{"num_key_value_heads": 2, "norm_eps": 1e-05, "tie_word_embeddings": true, "parallel_block": false, "init_std_qkv": 0.0561, "init_std_o": 0.0696, "init_std_up": 0.0802, "lr_head": 0.00786, "schedule": "wsd", "doc_mask": false, "train_tokens": 298900000, "max_steps": 3187}
Each number is 128 + 32 x the weight over its row's rms, rounded and kept within 0 to 255. Layers, rows and columns count from 0. Numbers have three digits each. The size before them is the row's rms in percent of the matrix's.

# up: layer 3 MLP up, 448x128, rms 0.0781, rows 72-102, columns 0-63
# down: layer 3 MLP down (transposed), 448x128, rms 0.0801, rows 72-102, columns 0-63
# gate: layer 3 MLP gate, 448x128, rms 0.0829, rows 73-103, columns 0-63
up72 098:076182136095140146130147133165097051104107115065155149107104157124130130167157130099107165104062133125135101067161125153110078139125119148127166171179149130117124137113162129151154105157154135
down72 106:153115165180128153127105129172134106113097147141102135089106049172095146168125159107090111072085142141166173043169131121107078093126137080115109143144170154142116125132100123165164125106058092
gate73 103:168165113122124103136174090081122106097135133182176115088191117179104155131125126134105193156157125077158111146074113134124163130125129094186136085149074130121139118132142151151132152178102177
up73 102:098143075149091095165096075099198141127110135078116106140157156107081134119142191142161124091113130119140115140082147106154119113133091195067170129129112094131156121066196150086099128149153135
down73 111:141135092171146104149169058114110100094148081107088079131112162054144089115034130116134118110169121115173140161121106133138169085112169129168141129209154107134121131197161085136138121089092173
gate74 090:156149119142132054103112138135104163092087119120101115120142123149110142144112179154058178130153054117146116097085111120173131114117134085125107077198109201078129154131069093101185067131139089
up74 097:153136162097152120149141139127163165159185105090091089154157131147177117128138136195090117141153099120158129134162153210146116141131086111152129124151119140110177108221070041056127128165135128
down74 098:126135118128080135165127108124113119106105097142114171126108163148115118124112143118112129163142127136072095170128125135146099104095148166126130099190119164158149069117123103200147119084067077
gate75 104:124094126100088117185153139114138131123129183154065072188114141142156145131172097188090149117149121129113145107089156157104130134140149143141136168142172091156132186143149141146161120137150077
up75 103:132170193114157096104114130079106140146180109070135167156094147097125118202117170204132169132055151137102169113128168148133105159122077173103139102149114140087145139140149117083128147098090175
down75 103:113183118096105073150101100134120085137104127148137095138110100077071095097171145102092132129103084097128146125125141110134126135178175119154136086116146087129127146167064095071133141073074110
gate76 107:137155109175141126122149083129059110142101091216091143115074050129160059099109128171117124132123147168117137124185144127191116137134084132077136113161148115131184113098150171138134176124154140
up76 110:141083098113094144167098121158124104162160130138204156122192117095089143161165151112091065153110094144099131065126134160098065153118117113176079210104180151071124088109151173121103170131131136
down76 095:151103117064112090066119152168140143103069090086105119145119104110128127083141109106118139056123157126138081143129103130164146115124146109153130068087063113098099156122042108114139063136080163
gate77 096:110133114100117165099107112149047093110120105136096085126127127122082106079117114157151076120137171152115123065150168173162090075128168144153113185130085078219121164127133119165074129160124090
up77 103:139206117077156081089166129162146087111154089120128181129108137164172166105138160111120175165115159095106164167164103062113158157097085080095133158159128132133149103156100068138141112102077165
down77 101:141123167073074148140135126133083091108134128120138099104083144174112054189130130132143161139193144126076119103163180089170127149126141180102111146182108171155143148128153104144083091096109154
gate78 101:130126118104134106101135200043139133090139132171143131145056126146068084129160096149094196116135121089179059127139141132096159148153175185178125134125145121082141200171129113091176137098127131
up78 084:150100119136148183103127158125096103139103060104146131093150123077106115127156113119134095093042161069148136106150121111169110124115151161120188094099143139101097173117146114154164197138144090
down78 097:137130153105102111088079158159121180104136149150134112129068130126126130092088148171136119159093153034138169085201187103122132157114128143160191143089139089105093119134180109113142110087122074
gate79 116:060083117081116165167133117119070156095144118126139100136126127117146162172183159143146155111110135184160188140077081110155151115129123166122142087176121121165115133121140146158154139178176117
up79 110:167183136135112101166088110149163158153101086110164127099106193091082139159118184129113149117109152134144163111135079165160158132131157073188140094075209163120093116133152139104151160171105132
down79 112:150096133172103137128153111103129204111108132084086086162163154087119168070191102114125146176128109151217113092122066159164104162181105172082108103082220154184125112177107151110152162144106129
gate80 099:154157123146104110117099172123095103070197172081182108095123104123128164071162104094127132153136148110126162130086133124134079139146131135125065203140102101137116133094115115112106093151148156
up80 087:132109173087127142144163091137108065155135134172064177124090122104131154153112093170154169117165107073103115160180091119171114138096135085132130196177163122140110098086109176127161187091117170
down80 090:150135097165152104162123146185115130074136135083129149152116128175079107127107071098107172110182111146142197115180108118191108092176117153152069156119139203126109145067138107139149146186110202
gate81 100:110135206125102161100126181127079117150129122082087142111112196161162111086149122163116133149116132106114230120120135105135157056153088135140138125195139084124110161141098141142115128141123123
up81 107:120103137088052119159160157117113065118114126082077118164154111092133109115108142121100094151147159099131170145140164106102109168093124093185195123122155132140177068206110170189138132154136074
down81 105:118146145067092126120134116113127099123158073143093116150135150100200037127193105127079174147109173091105167108108177158100103154160135124140095122113118147152119102111104160138150177150125132
gate82 100:141145120093180149150128131138132131119101174125115137164093123145148119116119174157125153132126121154090151114088091159134100114116019150106122100146078138164093124062140077096135145160164159
up82 102:137142040122173126117150151105121068200120096185106146110115102089129098164187128180105203113118123106110079144126095109096083155075106110196109095136120213104146119105136096181134177137140171
down82 099:133126069137163115123128144160145078087176101185112124083114154076144130118081159106130084163168121128184169125098080166111097132087143105164133142143099111157080073158124103106144179086127161
gate83 111:111173119147044101115093161113159135119087108087130122115055110151066074118076098071121167145076188150140143099072149155117125143194198135100198114063133145169148139166141119124170146118137082
up83 119:156150119103154138096058096163152124131139117138139140136126137140112145185195160060099178126163142058118156122116104159148101106102114119135103042130133107119103137132131207133162178159143154
down83 107:145114126145117136111103123150099121078065101100083123160141167064108143169220152125098083114172132174102112120213119160106124149121097171083118137188108143155175143065116085156058083106148132
gate84 096:095100174136116109074104092149084156107153085161119165153106181099154123100162155189169096157100115103172151095136155178116118145103131105120154098138128148098105155117113104159141124145166117
up84 097:107131175076089117103168148179115164147146123126104102100120123135128129099133129125146137117148110154124150134123141202134115160093167175068207123157080110109152124174162095124121073064176132
down84 094:108083098129139104120093077103119125141153183115109153164123139134131102149106146152129133206083133141152141087144110071103098101104061110204089111081163169174154156113129173165126182101117074
gate85 099:164139086176103065173136112087182132105135166114109157077125072163099180101048120037068146138143159117130131127117050157125089110150110065119130145131132136098155056129148099120089129145093160
up85 097:063128173114108205179093109144100124141095084052115099114125194119171119159099124148150135119137144099095169117094090100151150067123190207125134118106132150182150084135127095139109096120143061
down85 089:141146086206148112179123122135171092162082145113110139135161106183125150076174148110123061114196100111113142117120159071091141166082102104142137174133142092123105115081156110137119094117153159
gate86 099:130085138117135099148148129104108111128117183150126173136083120246111131097156112120070147095123080133147146104104152045122150171194170132115116131208122153132137128188178118132155155107163134
up86 087:115084056071042143143187128158123110113114134118114103110084107113167154111122065196137149124130116081190131134115103153158113125062068118125143125126148095162114097160127178112205077184100066
down86 093:124114092104122110145173180161152153090118155101120144086047162186121104087178151136121150131054198155160109163147168116109149106157084095079085135137182118140096178114154125118130123148215155
gate87 086:116067069157196126155160069119107155104074148121128135137122057180160132084137119130136121107138092126145137106139144120159115131133105093203151167137082105123104133082167147148163167142147063
up87 093:109109129167115146128104112086107163149118116146139109108170147125164120130143139154141162101210165115117142141125159165123135116098094165108135109154084115124125132186131161080160142123165160
down87 096:101162142146144121112185135175144173196073120146159132143076156108146126149135136121132099124153038092111121134084110174108090088145128115132092103182188142158168137130156132077149139127092119
gate88 093:109106126173126163115161137133168102151093133113145119071085113113174086131126109091188130128136111145125146177113149062154164123086116135064174088171158057115120108138111120147146121168059145
up88 101:126120127141087112170146132108153121156146111155154149152159137151071101155212111107112144159134098130110140159034111184124100141064160089107155123069161130140128195171108162182116132115169111
down88 092:122126102088074152137104121132126113076160178114147130170162158153191132147170138189069087127106174086118137117164139108131079140133100128146090149113149180110110166117160092171104135101152066
gate89 093:107112075132119182101105155150084114114084072087106082161087141139161143101119145164180081162133110132114112185124132221112166150161103131074155128136131087129113137168153122106133084130118126
up89 104:157130114067094133107080163086147172122114190099127072183127093097088119116155112080130077059121137127143115134155137129177132099145178194161146112125185184118125133097140115105170172145130105
down89 101:136095128090086110109092110125132136089116147116149169195195121109140131100170174144152141102082159149111142141101145196123129053098156126123180117095184180087141086126147124146142157112101134
gate90 119:167129137133121101174198121083151125152123159143117195145107114089136117114074145147076094117141126109134171109142096119090164154131106125157178182081147062084142125166135068107159135092154119
up90 099:086120143148104125127155094088100136118084093139076096114158133191210132139148069134162156155151092123064120157110119152140119159141113097103118140099128177122105151128114133160121098166089147
down90 097:155152130081130153135101067131150127132133192168100097078145195071156168077124170142141116135097159111167130122147118161120135137095153132113124099133128139147107116184112156060116134164142098
gate91 079:166129085124084217138107135115145098093162111130214106129115183145155180101171101170150140144088105147023080151070093136117145093130162113160164153091173100148107111103109081113144120202106104
up91 102:159132175108112078161126135129183101070110158110141159114121083165131135145149149132124079126170128096150147138188133162112081170155132150139090173185157127106158140103118131169128153157185097
down91 101:166083126099128103118102135130143106081107166184135115130160067219136162124163141184136082126135130094120137160136141156093120201131136080145115150153137062134148148118107163157149117146157125
gate92 092:063115126133090186181073071078171154126138168079176110081120120164137112078158128158122160140093192135154127154087129113141119130203133118165126091197076083128085145145140125142125153129158147
up92 105:144151141145099092119154107140092128120124121099100085126135173046158160165137128212115117129179165137086145150098117140103072073095148166115134171162109143190142153113142134105155082101164097
down92 105:123158164138143125064156146138164155107121152124093092093133183097131206144076106153186119167088189100086097132106135124136081086074158174162120142138137170111116102139091116103171084151157082
gate93 107:150119141170107045162141148091084118173131153101110124069119114115148087156141077155138153167205124075125148168107111133149124094097106113094115138086194151122141139184093133064193148131121167
up93 113:115154151150091170149155123090134137184145151163127142156146173136077152110181079140138121159150101044141114165080155114122138168168093139117115074159109155126132043157124104161103120087170122
down93 108:122108189146126161135059170156144064167125118132139068117100121129175157140113142186161129121135141119157154127135134116138152154108117087109131108129145150120133123147109097102127098187160059
gate94 095:150100158097108133132073153087154142062188197145135066133124128191109133107147114081129123172170169071108131080150142148128136138135133147153149106141167082110151099137099082151113096107165104
up94 088:114087131118162149080139112087059154137182138106103131124116116061124072143128161151139166103142144087110125125076124127142131143113114149161169122124105145124176078114171096184078125101136151
down94 096:161138119158181168151088115183111153119137149093103152183161129081125138189075106151163114148135106108114146148141101135134113126147124138092186145124113175127098106087130147180155172156117179
gate95 092:151163124165076166106111137145105190123164203163190121120113096129084127172141109151169160120137155152131091105120139094116145121118164103154127144090103158171111083158114160130171130132159148
up95 089:116149155090120148133095110164141198142106132072147104153097150111139167150114147092127222110136103172125147136048129126174171107128130126155101094097093133186106141152098129169114111135166119
down95 095:177083123098117114081126125098142132163133205146111122153089135141110135109115076134117157090138112138107148159117116108140154093130173120101034095108127141164140147117095097170110115133108134
gate96 075:137157094139089105128061157117114147114149101142131134100140089136154076126124080115176157100133180099142151164111110140096131141088074057125177133152136127107215130122099152181109122184130108
up96 068:097135127099180071124179136116121118175173154154126160177047159092162139084056135141048144101089146159092150116145154154114158115124102046102176106118146160098101166115148140174111154148106111
down96 079:162113164151105094122110116132130098151108141086138137137121133128108138120127137177102148107083153097096135198115139115101131131144187150170136124048134184086127105135170083115176132051119131
gate97 076:145101115086139144143121165130142040129086083096146088074142135165123155144147154167150123142169136121135090179175108140163085114077070086162139141114104076096153097104134139107104086100114094
up97 081:120130132101116150065117107140082098114090117106061077101115158059166118169090176172194079101078123130093107113210122107163126104082136137112116132124085190139138146137218108088144080096114089
down97 074:112176153121074142098147088139121191144119135130110133173119088066131126102109146120125124064148126150122132073140098154166185152090162178182081146137082149147129151173160106072099092090141150
gate98 093:169091119130161047150198113106107131092118128125184112093106097173145140182146087151119182137135098107126130097138127118157116063129164126118158114094157116194107061119124160099116113149159133
up98 103:047119134159158148113090198141124096186084121151162113136135083119104068138102104142086128127172136199090137172132125093131160102123110136157119138149108211082188189169091162089147165169139157
down98 096:100132133214083098131110173123127137139140133153172167139152127098082121117141132161119105173112117179126121125100150211105142117130142104138087121157141083152161105054167143124120113124106133
gate99 102:150134155137086180138126130109095224095184147098170087102137148135121176143123154118141164158068144160096105127198144133132171140165143154150127160124142112139076164146172102111090095131114097
up99 105:105115159098065158142120134093148111165113121068154119123113116116144166126047156147166093132045143136145153089083116133157148083138159152179198118090135145106145152158151094062125118194125091
down99 106:124148166092102130111116109139098076148149098134155140134150101141139123130134190107120129128075096076105122110061123203098148130203135140165120094138156100123081151079088142094091158135156151
gate100 093:158116194143123190151147136169118129127149116116157109107135101112117126120113141111097120125046150116060141078120119083150152106092161087155117121137131125112097105097154137121129239087108169
up100 088:081152108099159160115158102076154111131109104091105142179102141162089094163077121112150142140141160099091077119121090048155071083145117114114158103106134118105055134127168103070178131122089144
down100 079:085144085141137098126136112124062080110128116109105102167092095128136123156126148119113133171079130106127096128151096127182079137153163177136151113138091112096097171196176178144200145152174144
gate101 100:141205143156147169134114084200119136121100103085127144110161127117131144148102195094169134185156136127136107107143151145070084090153072203089090127174072161121098151148135122183128053176145145
up101 097:163137149165150134102067078110166112185146158132142211080120116111141150091109125069145147157117168116150127158151156107183124153109096174091121150124162090147181138107165081060134209140112140
down101 098:090103173151109145120156180133130124151116088116116152152103117144051106151142092159127116103037117137079157168152165150192134157141144085127094135101147124163098160113149134073126143182163130
gate102 106:141126122106128137161185139117167111087120129102150099166179095085168125165096181174130079097104131076175132111150105166141148058179200142098134110073153116100145178116161064139196150186127090
up102 106:167141156144123130119211163109114127129086173165116151065120192146167127105090108150133091094199091119076099024103112135118165061143159116117156136100126143165140175162158097137119102148129125
down102 102:104124189108163128195109175136132106153082144069108096164103129086160125133112137071136119086147169096174173184147073088108131181123116089083099145148102101050093129121155177108117157137113167
gate103 070:156114129149173104108124141099118182096125059131159111117139096112167148108073126130163160100150142130096101117097131123116107125152121137123111128099143083116129128194138099202203144101078130